Weights of a small GPT-style language model, trained from scratch on English Wikipedia.
Size: width 640, 10 heads of 64, MLP 2560 tanh GELU, vocabulary 8192, 84.2M parameters.
Architecture: LayerNorm before each block, untied embeddings.
Training: a variant of Muon for these matrices, 724M tokens, 5520 steps.
Each number is 50 + 12 x the weight over its row's rms, rounded and kept within 0 to 99. Layers, rows and columns count from 0. The size before them is the row's rms in percent of the matrix's.

# down: layer 3 MLP down (transposed), 2560x640, rms 0.0547, rows 1966-2065, columns 64-95
# up: layer 3 MLP up, 2560x640, rms 0.0567, rows 1967-2066, columns 64-95
down1966 097:36 52 40 54 49 48 48 54 47 60 67 38 49 48 46 41 64 28 35 55 45 54 58 49 19 50 46 56 41 66 40 27
up1967 100:43 60 52 21 67 46 57 50 62 45 42 67 43 46 43 44 51 54 45 32 67 61 41 58 57 56 49 33 40 62 36 36
down1967 101:63 44 44 36 58 41 34 63 65 50 47 46 36 62 48 27 48 50 42 45 47 39 51 52 60 67 43 52 34 57 32 37
up1968 105:29 50 57 49 34 57 66 75 42 57 40 52 68 55 31 53 71 59 59 45 46 81 49 33 66 61 27 53 40 36 56 56
down1968 106:51 38 49 44 47 52 66 71 39 37 31 37 39 50 50 47 59 59 52 33 47 47 72 70 46 45 49 62 49 37 50 51
up1969 100:54 51 52 30 74 61 47 60 54 59 81 51 49 54 54 47 48 76 61 50 43 53 66 55 59 43 42 49 60 51 38 49
down1969 101:49 48 53 52 52 53 63 55 56 43 59 54 59 56 66 50 55 66 43 55 44 45 59 53 37 38 52 51 54 33 67 55
up1970 101:51 59 53 27 55 45 48 37 55 51 40 66 49 50 65 60 53 49 55 47 68 43 43 53 28 69 55 39 43 59 45 48
down1970 106:68 46 43 31 64 53 49 44 43 40 42 49 50 47 63 64 51 55 42 83 75 36 65 46 58 47 57 53 38 55 63 39
up1971 103:34 62 52 41 61 57 64 52 63 63 57 41 52 56 36 46 53 48 44 53 65 71 25 59 42 47 30 54 48 56 32 73
down1971 099:34 66 65 51 36 75 50 48 43 67 50 53 58 36 37 37 57 57 48 50 61 48 35 60 36 49 48 56 55 40 66 52
up1972 099:79 50 54 32 71 39 65 55 64 35 47 24 28 46 41 46 68 45 52 29 55 51 49 53 58 52 27 62 44 76 38 56
down1972 098:52 63 55 26 39 53 48 71 55 38 50 52 18 57 57 45 46 60 67 31 48 33 49 47 65 47 45 40 42 46 36 38
up1973 102:54 66 64 29 61 30 62 47 67 67 56 55 61 56 56 34 52 42 36 39 46 57 52 52 39 48 51 64 54 29 59 41
down1973 100:31 53 56 47 67 30 56 84 34 57 53 61 56 58 46 61 45 61 51 30 74 61 67 51 61 47 49 49 48 52 29 42
up1974 100:36 53 57 55 48 45 58 62 50 50 62 51 46 32 70 61 52 48 27 49 50 55 55 53 38 54 53 34 54 37 42 37
down1974 101:45 44 46 33 54 48 46 51 45 41 72 69 57 56 66 73 33 47 45 57 47 43 47 75 43 50 37 61 52 50 27 46
up1975 101:54 31 33 46 54 62 47 46 46 42 66 25 45 73 54 40 56 38 25 53 53 52 47 75 48 51 65 52 38 44 70 72
down1975 098:36 59 68 64 37 62 37 41 61 45 53 58 59 74 30 40 58 55 69 45 34 50 52 30 57 51 44 67 55 52 48 51
up1976 094:55 13 58 45 33 43 69 47 63 58 58 50 28 45 46 53 46 42 59 60 36 56 38 35 72 36 29 15 74 43 47 70
down1976 098:55 24 42 42 42 61 53 49 47 32 37 54 26 41 43 47 52 47 53 54 49 39 35 35 71 40 47 42 64 53 44 64
up1977 104:63 53 68 69 49 48 39 54 52 56 54 55 53 61 51 45 61 43 39 56 53 41 71 67 80 49 49 47 67 45 47 68
down1977 105:74 55 32 60 58 50 47 69 41 58 61 57 59 40 46 33 43 61 36 68 43 50 50 32 53 60 46 29 52 81 57 69
up1978 090:53 61 50 57 28 31 67 40 40 48 44 46 37 40 49 63 42 58 74 26 70 55 51 39 41 49 56 50 47 56 34 47
down1978 092:54 58 47 55 26 31 55 40 28 44 43 59 39 42 48 74 39 64 66 36 69 51 75 58 24 52 49 58 38 53 24 52
up1979 099:28 61 52 27 62 42 73 35 60 40 56 56 43 59 38 48 28 48 48 30 45 18 39 46 48 52 54 53 41 77 56 39
down1979 096:31 65 51 58 45 54 44 47 50 45 52 65 22 46 71 64 51 42 29 52 65 49 73 55 46 33 48 42 52 56 40 48
up1980 102:57 72 39 68 34 29 70 54 61 45 56 37 59 47 60 54 69 62 50 54 39 67 31 47 53 51 52 58 36 52 69 64
down1980 100:55 43 49 48 51 65 41 51 50 59 58 48 47 51 48 50 30 48 49 51 56 54 60 45 68 32 45 28 83 51 31 49
up1981 100:62 48 31 70 29 61 52 52 45 43 49 32 52 75 42 50 45 65 71 70 46 72 51 59 34 60 72 68 56 50 64 48
down1981 098:59 38 55 63 65 42 36 44 57 59 54 37 52 49 30 80 77 55 68 49 35 39 56 63 50 72 56 66 66 49 54 51
up1982 097:67 38 28 51 37 43 45 46 38 66 52 51 40 70 46 30 69 40 55 43 55 43 58 49 18 53 67 62 54 67 22 52
down1982 096:47 49 49 51 49 37 43 45 25 33 65 46 61 51 42 50 37 63 57 57 53 54 53 77 46 50 61 72 57 68 55 42
up1983 104:32 64 49 47 61 62 58 40 39 53 38 57 62 63 68 42 51 72 46 59 56 55 58 70 53 67 30 32 57 49 18 42
down1983 105:45 56 47 53 47 68 56 50 58 52 26 41 41 50 65 59 65 63 52 54 70 43 55 37 47 35 39 61 61 54 44 41
up1984 101:50 41 77 38 50 50 65 67 36 29 67 61 40 67 57 52 37 45 61 59 49 38 31 57 55 52 48 34 57 37 46 63
down1984 101:74 48 59 50 43 61 57 27 26 33 74 49 35 56 57 45 59 61 78 65 44 33 65 58 38 57 29 58 64 53 48 61
up1985 100:63 57 63 31 41 70 51 60 51 42 55 59 36 57 51 58 41 68 42 47 44 53 36 70 48 42 47 42 59 39 71 45
down1985 103:60 55 68 48 56 54 42 36 53 53 61 57 46 65 53 46 50 42 66 47 39 35 58 69 44 60 57 35 34 29 46 47
up1986 100:41 64 70 39 73 37 60 52 40 58 34 58 58 50 50 55 39 49 32 40 67 27 42 42 57 46 32 41 62 51 35 69
down1986 096:46 61 60 54 59 23 66 70 36 51 42 38 24 63 41 56 67 52 44 30 72 68 58 44 60 69 42 27 42 46 47 53
up1987 101:66 52 60 64 60 59 52 56 59 49 58 47 57 56 30 50 50 50 59 40 46 45 55 47 57 47 50 46 37 65 38 36
down1987 103:48 44 48 50 43 54 42 68 27 44 48 33 67 37 56 31 51 65 37 49 31 28 52 51 44 71 59 71 68 53 40 48
up1988 097:30 65 48 64 35 35 47 37 34 68 61 54 43 48 62 59 40 45 51 61 53 45 39 66 34 32 61 61 44 64 42 66
down1988 101:65 43 45 33 69 50 70 51 44 45 51 57 52 48 57 33 31 49 54 73 45 40 38 53 38 50 32 30 38 34 49 69
up1989 096:54 40 55 49 68 46 52 67 48 48 43 59 36 49 67 67 65 53 61 42 56 28 51 67 56 45 60 56 45 32 59 52
down1989 097:49 44 58 22 56 43 50 56 39 39 36 19 26 33 64 27 47 49 46 34 51 54 43 86 52 71 54 40 63 40 52 45
up1990 093:65 37 70 53 54 72 51 46 43 51 46 51 56 40 68 58 51 49 67 54 56 52 44 37 73 48 49 38 54 43 48 46
down1990 094:48 23 63 51 69 55 30 57 47 39 47 40 65 48 39 63 61 29 46 49 43 73 49 30 45 53 42 54 31 46 56 54
up1991 100:50 39 46 47 43 63 60 36 46 60 62 42 55 41 60 41 37 49 49 38 42 63 59 41 52 43 69 46 59 52 45 69
down1991 103:27 52 45 50 58 60 45 60 47 61 41 59 62 53 68 59 50 46 43 47 39 43 35 59 30 66 43 38 67 46 73 21
up1992 105:56 62 54 39 49 39 43 61 79 55 23 47 49 63 34 50 38 48 60 73 45 52 63 65 52 64 39 49 36 61 59 40
down1992 097:29 33 55 47 47 71 35 51 40 52 48 33 48 36 56 45 60 59 53 54 44 66 46 24 57 45 46 56 51 58 48 60
up1993 097:48 39 65 51 34 73 63 39 48 49 37 35 43 71 53 60 45 38 55 51 71 65 43 35 37 61 46 44 49 56 47 57
down1993 095:33 33 57 52 54 18 71 31 38 77 46 51 44 67 48 74 46 57 71 37 18 41 53 46 68 11 58 44 75 45 68 44
up1994 095:46 38 43 52 58 28 63 52 58 58 48 45 57 58 50 38 60 58 61 50 39 50 35 58 67 59 60 46 66 71 40 58
down1994 096:42 64 49 44 64 67 71 52 57 50 60 60 29 59 58 72 40 61 48 35 56 46 62 64 40 35 66 61 56 37 26 42
up1995 094:62 43 50 63 56 36 75 56 62 34 69 54 56 36 47 22 37 30 38 76 44 58 64 73 69 31 53 38 53 69 45 50
down1995 098:48 53 56 70 54 47 72 47 58 53 29 59 58 48 53 67 69 59 59 33 45 30 23 49 48 63 68 51 88 46 72 67
up1996 103:58 77 43 64 65 57 54 56 25 44 50 45 54 44 54 35 53 49 48 49 45 41 37 46 25 36 32 36 66 23 43 55
down1996 101:42 51 50 45 52 54 33 41 28 58 29 25 50 43 54 29 51 50 57 52 49 62 72 56 60 49 73 51 51 58 57 76
up1997 100:67 31 57 30 67 38 39 67 32 48 44 55 57 49 37 41 47 75 40 56 49 47 59 65 45 41 44 45 49 53 42 48
down1997 101:68 55 45 55 57 64 44 52 62 32 49 49 28 30 49 40 36 58 50 23 56 61 46 54 66 56 43 70 56 49 69 41
up1998 099:40 47 39 38 35 61 69 57 53 39 58 39 66 42 51 66 52 35 59 52 50 43 40 48 43 42 62 52 45 33 46 66
down1998 098:55 50 46 41 36 75 41 56 41 40 70 58 60 44 60 54 42 32 58 65 40 23 41 40 39 51 46 66 44 49 47 61
up1999 110:41 53 20 71 46 18 58 33 65 42 44 51 66 63 34 64 57 44 71 53 32 50 31 49 58 41 64 66 60 43 44 47
down1999 108:34 53 61 48 41 25 53 47 53 49 63 49 59 71 38 34 69 49 59 72 40 35 51 48 63 36 52 61 62 61 43 38
up2000 097:59 49 55 64 45 36 39 42 54 44 59 43 39 38 46 33 36 63 52 46 41 41 61 68 46 44 42 66 54 74 43 18
down2000 100:46 36 82 46 69 67 55 52 56 59 41 63 79 50 56 54 39 45 49 47 49 59 40 30 58 52 47 29 58 45 52 67
up2001 106:53 35 37 64 43 54 41 51 56 35 52 44 38 45 46 51 65 53 66 50 25 34 75 45 57 43 44 50 32 69 32 54
down2001 111:42 30 50 37 67 42 62 40 56 69 57 66 39 52 47 70 50 35 58 36 31 40 31 44 77 33 57 52 26 45 36 52
up2002 100:58 63 84 45 53 61 42 47 50 50 58 46 55 71 33 63 32 56 29 44 63 62 80 56 48 46 59 41 69 56 75 50
down2002 097:45 64 50 55 34 41 57 54 53 49 52 52 29 53 42 35 46 43 31 55 59 55 53 54 62 35 48 41 56 47 43 57
up2003 100:42 53 54 53 71 38 63 35 77 70 54 66 68 30 73 57 66 50 40 34 31 44 57 64 49 29 52 34 43 48 64 43
down2003 099:42 69 54 47 45 40 42 66 65 54 76 57 49 53 48 33 48 32 46 44 43 43 61 43 38 50 56 68 38 63 50 50
up2004 102:43 69 44 54 80 59 61 46 61 40 67 60 50 61 37 44 51 33 24 56 52 53 52 55 79 44 65 47 42 45 32 58
down2004 113:41 50 40 65 60 60 61 53 67 40 67 52 50 44 49 49 54 22 38 64 46 48 50 52 67 61 58 60 48 68 52 47
up2005 099:61 51 33 65 61 71 41 58 43 42 51 17 46 44 38 42 51 57 55 56 56 44 43 65 43 50 56 60 58 37 45 78
down2005 100:47 49 47 46 32 46 29 50 31 57 61 64 65 43 54 43 39 56 50 57 39 59 56 51 68 34 48 64 50 49 39 40
up2006 100:57 55 73 48 49 49 64 67 44 45 40 50 71 48 61 47 42 42 37 49 42 52 40 59 58 42 14 31 38 46 57 50
down2006 100:50 64 34 43 59 61 35 53 36 38 31 48 33 48 42 48 23 58 38 26 80 64 40 45 57 69 49 21 40 58 46 57
up2007 104:41 59 48 40 39 35 57 58 58 49 55 36 50 40 51 61 56 73 50 46 72 58 62 45 38 66 57 51 52 65 37 77
down2007 109:56 49 45 44 43 32 57 31 57 61 48 54 47 52 76 56 51 64 56 36 70 72 67 55 32 51 47 32 55 59 60 50
up2008 107:31 63 51 52 64 55 39 47 47 57 27 39 46 41 42 70 52 40 68 49 55 58 39 34 47 61 51 58 68 53 27 51
down2008 107:64 49 50 48 56 64 43 37 21 57 61 46 35 42 65 64 51 37 46 37 54 48 41 49 49 31 43 67 33 45 34 56
up2009 098:65 42 38 59 30 60 55 48 59 64 46 43 44 51 64 43 51 69 63 37 46 43 41 54 48 54 39 43 53 53 59 62
down2009 098:65 39 48 52 44 53 27 56 55 55 58 56 48 76 54 44 39 49 52 36 73 47 49 39 56 64 62 40 69 52 47 71
up2010 092:68 64 51 43 66 62 28 49 42 56 56 51 42 41 58 67 91 33 68 56 47 62 66 62 52 65 59 67 37 62 40 34
down2010 092:57 59 42 51 45 64 44 59 49 40 34 42 42 39 48 52 69 56 55 55 66 69 55 47 38 48 37 58 45 47 32 49
up2011 095:57 42 44 64 70 54 57 28 42 65 42 47 65 45 61 55 59 31 62 49 52 30 47 50 42 35 57 69 55 29 39 73
down2011 095:41 55 60 72 23 93 52 43 47 42 70 38 47 64 55 46 32 35 44 49 35 65 44 55 52 39 48 40 53 39 44 52
up2012 108:39 55 55 47 71 52 53 64 61 51 58 57 41 60 33 50 30 57 47 48 51 37 50 57 56 54 58 45 48 70 60 62
down2012 111:69 75 57 53 50 29 60 49 51 34 53 57 29 49 42 50 33 52 30 72 36 63 45 63 60 60 34 32 50 47 59 63
up2013 100:58 58 45 54 34 39 52 55 45 44 48 55 66 49 70 46 63 33 37 42 44 59 32 55 48 48 40 48 12 48 47 41
down2013 111:42 61 52 41 38 42 61 42 46 48 58 62 61 49 50 42 46 44 25 54 36 54 47 44 62 58 44 46 26 65 62 39
up2014 095:49 44 59 56 55 51 40 47 51 67 45 47 52 51 33 40 58 41 45 59 59 47 66 60 73 55 44 48 77 50 51 64
down2014 094:29 48 43 60 56 43 41 58 61 64 48 44 56 64 47 48 38 61 53 76 37 31 51 61 51 51 65 48 46 48 62 28
up2015 100:38 35 89 91 39 42 43 39 40 47 54 38 45 53 40 44 46 82 51 33 63 41 44 70 30 56 45 54 74 22 24 61
down2015 101:55 49 84 45 46 43 63 58 68 33 49 55 62 75 64 51 51 76 40 65 50 35 56 59 32 68 60 70 66 34 37 58
up2016 106:48 49 76 45 71 62 54 49 67 59 37 51 46 72 59 40 60 49 61 60 40 44 46 58 36 55 65 66 51 64 38 72
down2016 103:46 57 65 61 40 52 56 57 63 78 61 63 49 53 56 23 83 59 66 69 34 54 58 37 69 51 48 58 42 51 38 58
up2017 095:59 34 28 61 19 53 67 50 47 41 61 50 29 34 42 45 47 50 47 10 22 43 64 40 40 61 23 20 51 57 37 74
down2017 096:37 52 49 40 52 43 53 71 68 53 47 49 39 61 54 45 47 53 59 36 45 69 53 44 41 57 75 43 58 39 47 63
up2018 103:53 88 37 57 52 57 60 63 44 42 57 59 64 45 51 47 60 57 39 57 59 78 51 54 58 54 73 71 54 59 54 57
down2018 100:43 52 63 61 63 61 51 44 64 54 54 40 41 45 35 57 64 44 50 64 41 40 52 41 39 67 46 38 58 43 49 59
up2019 095:40 43 62 48 56 59 59 28 48 44 52 58 72 40 51 45 67 38 25 51 33 50 47 50 39 43 48 36 50 39 33 30
down2019 098:66 38 57 43 51 39 44 56 34 58 51 60 64 67 70 37 25 44 53 49 41 60 64 49 34 24 52 43 41 25 73 29
up2020 097:54 75 52 52 41 48 63 43 62 59 66 61 46 39 59 48 62 56 45 56 53 41 59 43 53 58 65 70 56 56 52 55
down2020 097:58 50 63 39 39 61 47 59 67 56 58 59 54 44 66 36 34 52 47 62 56 70 53 34 27 35 72 61 42 59 64 45
up2021 097:57 76 44 42 69 50 57 53 78 55 47 56 61 72 45 66 48 43 53 30 59 43 52 63 21 55 66 49 46 58 55 48
down2021 099:67 56 67 39 46 49 54 42 67 43 56 55 39 54 33 47 44 43 64 35 51 67 51 38 49 52 48 51 38 40 29 63
up2022 100:36 65 45 50 42 64 37 64 48 28 52 55 43 59 64 30 69 30 36 63 42 47 36 54 44 66 60 64 53 38 55 82
down2022 105:55 71 28 52 46 30 44 53 65 47 65 46 43 44 47 38 53 49 49 47 72 59 61 65 32 46 56 63 31 37 43 69
up2023 107:60 51 74 31 59 54 56 54 58 46 62 45 44 57 60 34 47 49 52 56 29 57 74 55 68 35 56 58 51 51 69 53
down2023 109:55 60 43 51 66 62 29 37 63 48 58 49 65 64 59 63 48 40 51 51 54 44 82 45 49 62 67 38 61 49 37 50
up2024 102:58 36 38 44 74 62 43 42 63 53 41 48 43 63 31 51 50 64 37 49 42 71 49 48 45 43 77 68 41 60 54 31
down2024 102:63 37 33 57 41 82 62 47 63 46 33 61 36 53 34 43 39 45 44 54 71 53 61 37 44 43 60 40 57 62 68 49
up2025 102:48 44 54 55 64 57 42 49 57 45 50 65 56 68 63 46 58 57 53 57 45 58 46 44 51 43 62 44 39 65 49 46
down2025 098:56 47 52 41 42 50 45 44 66 31 61 51 51 67 65 48 51 43 54 57 44 53 64 53 52 61 56 45 33 79 43 69
up2026 111:51 75 22 50 52 50 61 48 38 46 46 38 47 60 51 55 56 45 43 37 61 54 61 60 62 48 43 75 32 53 60 57
down2026 115:53 55 45 45 39 64 49 56 61 46 38 70 44 33 66 51 48 44 43 23 64 67 68 58 57 51 43 67 50 57 81 65
up2027 099:53 55 55 55 61 76 47 48 58 61 39 64 43 64 17 53 55 77 43 63 51 52 36 68 65 51 52 58 53 51 24 45
down2027 103:42 39 51 38 54 45 57 61 51 46 34 32 55 44 48 44 56 52 42 49 44 46 51 47 22 29 53 20 56 57 59 68
up2028 093:49 63 59 43 47 52 49 52 54 39 62 37 67 34 51 33 52 37 26 37 51 53 58 67 44 27 68 60 43 62 63 18
down2028 093:39 35 40 25 52 72 40 32 63 39 51 50 59 58 49 41 46 34 50 39 39 68 53 40 33 61 59 57 42 57 24 54
up2029 103:44 42 52 57 54 55 60 49 58 41 70 64 65 57 42 48 66 35 29 48 52 37 51 48 57 54 57 44 53 48 70 34
down2029 100:49 49 39 29 33 47 47 42 63 52 50 63 60 54 54 69 50 52 41 40 50 47 52 63 53 52 49 40 40 47 45 32
up2030 094:64 49 48 62 66 42 54 51 56 25 48 64 36 39 40 62 44 46 49 64 64 48 42 56 59 34 72 45 44 27 47 47
down2030 097:52 60 59 64 54 66 59 50 64 33 49 79 65 32 40 71 50 65 31 59 41 28 41 72 58 72 50 33 72 45 40 42
up2031 098:38 50 29 40 33 45 37 39 61 38 68 66 46 59 40 31 43 53 59 64 63 56 52 33 51 42 60 34 50 72 59 60
down2031 102:54 68 41 55 59 55 37 54 72 52 53 55 37 46 62 53 57 49 66 56 60 43 41 53 33 45 60 45 58 46 51 75
up2032 085:31 42 43 73 69 56 73 51 32 51 62 59 52 51 58 46 48 63 36 53 49 58 55 55 56 44 42 49 35 14 61 49
down2032 085:36 58 60 53 51 42 61 46 38 44 80 38 53 70 55 46 40 52 45 66 45 52 28 42 37 60 58 40 37 57 24 46
up2033 093:55 37 64 54 81 43 48 42 49 51 56 51 56 62 56 37 41 43 61 30 41 46 32 23 48 47 42 48 37 52 60 48
down2033 091:51 37 52 49 71 69 44 35 47 66 56 54 61 56 38 41 52 59 61 54 61 36 40 36 35 35 49 79 42 37 57 40
up2034 106:45 58 44 26 47 48 37 68 70 58 34 66 43 56 68 59 55 44 41 67 58 49 58 58 77 38 40 34 67 75 89 71
down2034 097:56 58 47 40 54 38 26 42 61 50 39 65 34 76 55 39 59 36 38 36 33 58 40 60 67 38 35 49 47 31 56 56
up2035 095:36 44 57 44 67 54 46 44 53 53 52 62 57 46 41 43 61 39 50 61 55 25 55 49 37 72 66 60 46 68 44 61
down2035 096:18 42 57 49 50 51 62 63 59 45 41 66 39 60 51 35 64 50 37 58 68 31 51 34 52 59 55 37 69 34 62 60
up2036 098:77 40 48 49 52 49 30 64 52 66 45 65 46 56 54 75 50 42 63 63 58 53 61 74 57 67 52 60 40 60 35 48
down2036 098:65 34 29 56 29 57 49 57 53 62 51 74 46 71 65 91 47 51 47 49 50 42 29 50 56 46 38 68 57 24 34 51
up2037 100:67 50 60 45 42 51 50 52 56 28 58 56 65 52 63 45 43 52 67 38 30 38 45 57 51 37 55 56 43 48 35 50
down2037 097:25 38 33 49 59 42 64 33 38 65 41 62 41 62 53 46 53 42 56 73 32 51 42 60 68 68 41 62 74 36 67 66
up2038 096:52 44 70 65 44 47 54 54 61 49 61 62 48 54 63 49 39 40 45 78 59 41 72 54 40 69 65 40 59 39 13 88
down2038 095:57 43 60 44 45 34 55 32 55 19 55 62 57 37 29 49 64 40 41 50 44 36 74 44 39 75 53 67 62 51 29 77
up2039 094:33 60 93 50 51 66 37 36 41 62 46 47 56 50 47 48 54 55 47 62 63 40 38 43 43 37 49 30 68 60 68 59
down2039 093:46 30 36 33 56 56 44 47 52 47 42 35 50 29 53 54 19 46 37 52 51 51 48 39 57 53 14 57 57 66 62 66
up2040 102:62 60 51 48 64 45 25 70 29 46 64 62 45 50 50 50 64 60 67 61 18 62 74 48 52 38 67 52 42 36 41 50
down2040 100:69 50 33 58 46 57 36 52 25 47 60 33 45 39 50 75 58 48 70 50 25 66 53 27 49 55 49 53 40 37 53 68
up2041 097:51 39 49 53 51 52 55 54 54 50 34 42 76 52 35 63 39 44 69 49 29 43 23 47 51 53 56 44 56 40 61 52
down2041 096:35 55 49 52 58 54 49 33 55 60 43 52 44 43 34 61 64 50 35 66 43 53 62 53 68 81 41 40 63 42 74 29
up2042 104:60 62 62 60 48 66 46 40 58 49 50 60 62 45 50 68 54 36 44 47 36 49 67 49 46 42 67 58 27 33 56 52
down2042 105:46 54 65 53 39 51 26 32 69 67 50 55 48 51 63 44 46 46 44 57 72 45 59 65 27 40 49 26 34 40 52 55
up2043 107:47 47 71 71 58 59 46 58 71 56 54 55 57 56 55 55 70 60 44 45 43 51 52 51 31 56 46 32 46 58 52 56
down2043 112:60 59 60 69 60 60 65 41 53 57 35 65 54 63 60 71 64 75 48 43 40 48 46 73 47 54 60 40 45 64 44 28
up2044 103:52 70 60 69 41 31 54 74 60 60 51 64 26 46 52 51 55 48 62 53 58 64 30 61 33 54 36 58 60 53 49 64
down2044 101:59 48 36 33 55 29 36 35 33 33 57 35 56 57 62 66 53 66 54 58 66 33 33 60 42 47 52 40 66 25 39 76
up2045 098:51 66 44 91 59 43 46 57 53 57 55 43 54 47 62 44 36 40 38 52 56 43 38 73 52 48 32 45 68 44 61 55
down2045 098:37 45 31 68 40 61 61 40 64 35 56 51 74 37 48 43 51 41 26 62 60 40 42 52 65 28 56 72 64 44 66 49
up2046 098:53 36 38 44 72 52 66 51 43 53 26 44 57 43 39 43 69 52 60 47 60 62 27 45 50 26 50 54 50 46 34 45
down2046 101:39 42 31 54 48 59 55 58 35 57 51 58 60 57 51 55 54 47 37 40 49 48 54 40 70 45 62 87 41 62 57 53
up2047 090:42 68 46 43 71 53 55 55 48 63 70 49 45 41 67 35 47 40 49 33 58 37 65 54 65 43 42 64 52 58 49 42
down2047 094:51 51 42 17 52 41 43 41 39 43 44 35 47 46 53 65 43 49 36 36 57 47 34 65 48 50 51 48 36 57 77 62
up2048 100:66 69 51 41 39 38 62 52 42 44 68 42 66 39 36 42 44 50 32 61 44 49 60 43 68 53 54 61 60 51 53 57
down2048 097:37 60 66 43 52 52 47 39 58 54 41 65 45 31 35 72 50 35 37 53 51 61 47 47 60 70 41 37 68 41 35 56
up2049 101:66 62 67 42 69 45 51 46 78 44 36 55 46 43 40 53 59 60 44 59 33 55 47 59 43 52 56 40 34 48 56 61
down2049 101:55 64 50 37 59 50 53 49 63 42 32 51 23 49 55 27 35 44 46 53 37 54 39 52 43 57 39 41 60 49 47 50
up2050 091:30 50 62 56 50 51 37 80 38 48 55 44 39 28 64 47 25 41 53 57 43 65 72 44 28 59 68 69 44 52 40 45
down2050 091:39 61 34 43 56 52 88 28 69 43 68 42 27 64 62 62 70 45 50 57 47 68 40 57 65 48 59 42 40 59 46 46
up2051 099:66 55 40 20 52 42 45 25 63 42 53 64 37 56 65 40 54 46 43 48 61 19 59 51 51 50 69 29 24 57 56 36
down2051 096:44 65 58 70 50 72 48 88 37 54 33 53 65 52 46 66 45 25 49 41 55 53 42 49 50 55 42 56 56 47 48 45
up2052 100:63 38 40 44 50 61 55 42 44 37 60 37 68 50 26 62 57 63 61 64 50 41 21 63 51 42 29 77 46 52 38 64
down2052 099:64 31 46 58 56 34 46 52 41 44 52 61 47 35 56 54 50 50 51 46 53 33 45 40 45 46 78 36 41 25 65 39
up2053 105:56 58 61 50 58 45 46 55 29 59 40 79 60 74 49 47 60 43 58 71 47 70 55 58 64 34 69 54 61 52 40 37
down2053 095:55 41 43 57 46 51 46 52 46 47 63 47 42 48 75 53 43 44 24 59 61 55 48 47 49 49 61 55 47 59 47 56
up2054 097:40 51 38 78 81 49 30 67 52 62 48 56 43 49 59 50 73 45 39 52 52 61 55 63 57 14 39 57 51 51 38 51
down2054 099:41 77 40 52 46 50 22 56 60 40 36 32 56 61 67 47 32 72 54 75 54 46 25 47 45 59 43 52 31 52 25 54
up2055 107:65 57 85 42 64 56 56 57 44 40 53 45 33 73 38 61 43 41 55 38 46 52 51 44 57 43 55 35 68 66 56 25
down2055 108:52 51 64 49 45 46 35 73 54 19 64 33 46 54 43 49 54 33 53 49 43 54 73 37 53 63 51 33 45 49 52 36
up2056 097:58 53 65 47 53 39 47 68 69 45 34 31 53 55 42 78 62 36 30 37 44 55 28 44 48 69 29 54 43 62 27 32
down2056 100:63 54 54 53 28 21 41 79 57 80 38 39 45 40 51 57 69 52 30 50 54 61 42 54 42 60 45 59 51 61 46 35
up2057 107:34 44 81 29 49 39 49 42 44 44 51 54 54 46 58 72 45 38 56 57 67 47 85 69 25 59 48 46 33 77 46 65
down2057 108:54 56 50 36 65 28 38 51 48 54 38 67 47 34 44 65 35 55 49 65 63 49 68 44 47 44 53 31 43 73 59 38
up2058 105:49 53 63 60 67 48 61 65 58 63 32 78 55 49 47 49 30 42 48 49 44 52 58 62 58 52 51 41 75 75 68 35
down2058 097:56 39 51 69 67 46 59 50 55 56 23 48 70 28 53 39 24 43 52 41 57 58 57 63 61 50 36 33 56 56 59 40
up2059 104:63 52 82 39 62 52 52 48 59 45 60 48 44 35 61 33 69 45 58 57 49 65 36 51 64 58 52 69 47 61 42 34
down2059 105:63 44 66 54 44 67 60 59 38 68 24 57 64 33 40 39 66 33 72 34 45 48 41 38 60 61 53 41 58 49 54 30
up2060 101:51 55 54 46 68 68 53 43 61 67 58 44 44 37 74 55 52 54 48 59 48 35 55 61 73 42 43 51 62 61 44 46
down2060 106:69 67 49 37 53 39 59 58 41 67 58 36 63 38 78 73 52 34 44 58 60 57 49 57 62 83 44 60 49 35 60 46
up2061 100:65 31 54 30 35 43 57 52 57 36 55 47 63 61 44 48 52 45 42 62 38 43 38 57 43 56 43 56 31 62 51 63
down2061 101:55 59 64 58 53 57 53 51 63 28 61 51 41 51 43 45 39 38 36 41 68 38 53 39 51 69 67 56 63 56 55 68
up2062 097:64 60 79 49 63 44 57 69 34 67 56 60 63 55 46 36 41 35 56 58 26 33 69 25 47 56 36 68 45 51 46 62
down2062 097:57 59 63 44 45 47 58 32 29 66 45 51 41 45 56 38 54 55 33 58 58 42 35 44 77 55 37 77 37 67 50 67
up2063 094:60 66 59 54 50 54 50 56 27 50 67 74 48 59 66 62 72 48 33 55 54 46 37 47 38 56 42 54 67 61 37 33
down2063 096:66 60 42 60 51 41 51 49 37 39 71 86 44 46 65 61 56 39 34 54 36 47 51 66 46 64 29 50 48 54 41 51
up2064 093:58 49 26 45 34 43 74 31 24 54 19 64 44 57 48 48 73 69 57 59 42 38 49 40 53 35 65 49 33 51 59 66
down2064 092:67 58 58 58 36 62 57 57 41 28 48 64 61 45 48 38 62 54 52 62 52 43 50 51 34 38 62 68 42 48 55 60
up2065 100:57 48 64 60 45 39 64 61 44 55 35 60 67 69 70 42 45 44 33 52 67 39 36 34 39 16 53 45 35 50 58 25
down2065 101:48 60 19 24 40 40 41 34 56 28 39 19 51 64 40 45 60 51 49 58 47 73 60 47 51 67 52 48 56 44 52 54
up2066 104:35 56 70 39 58 38 24 55 38 45 28 45 42 32 56 47 68 57 51 65 41 37 58 51 60 61 50 61 42 56 56 30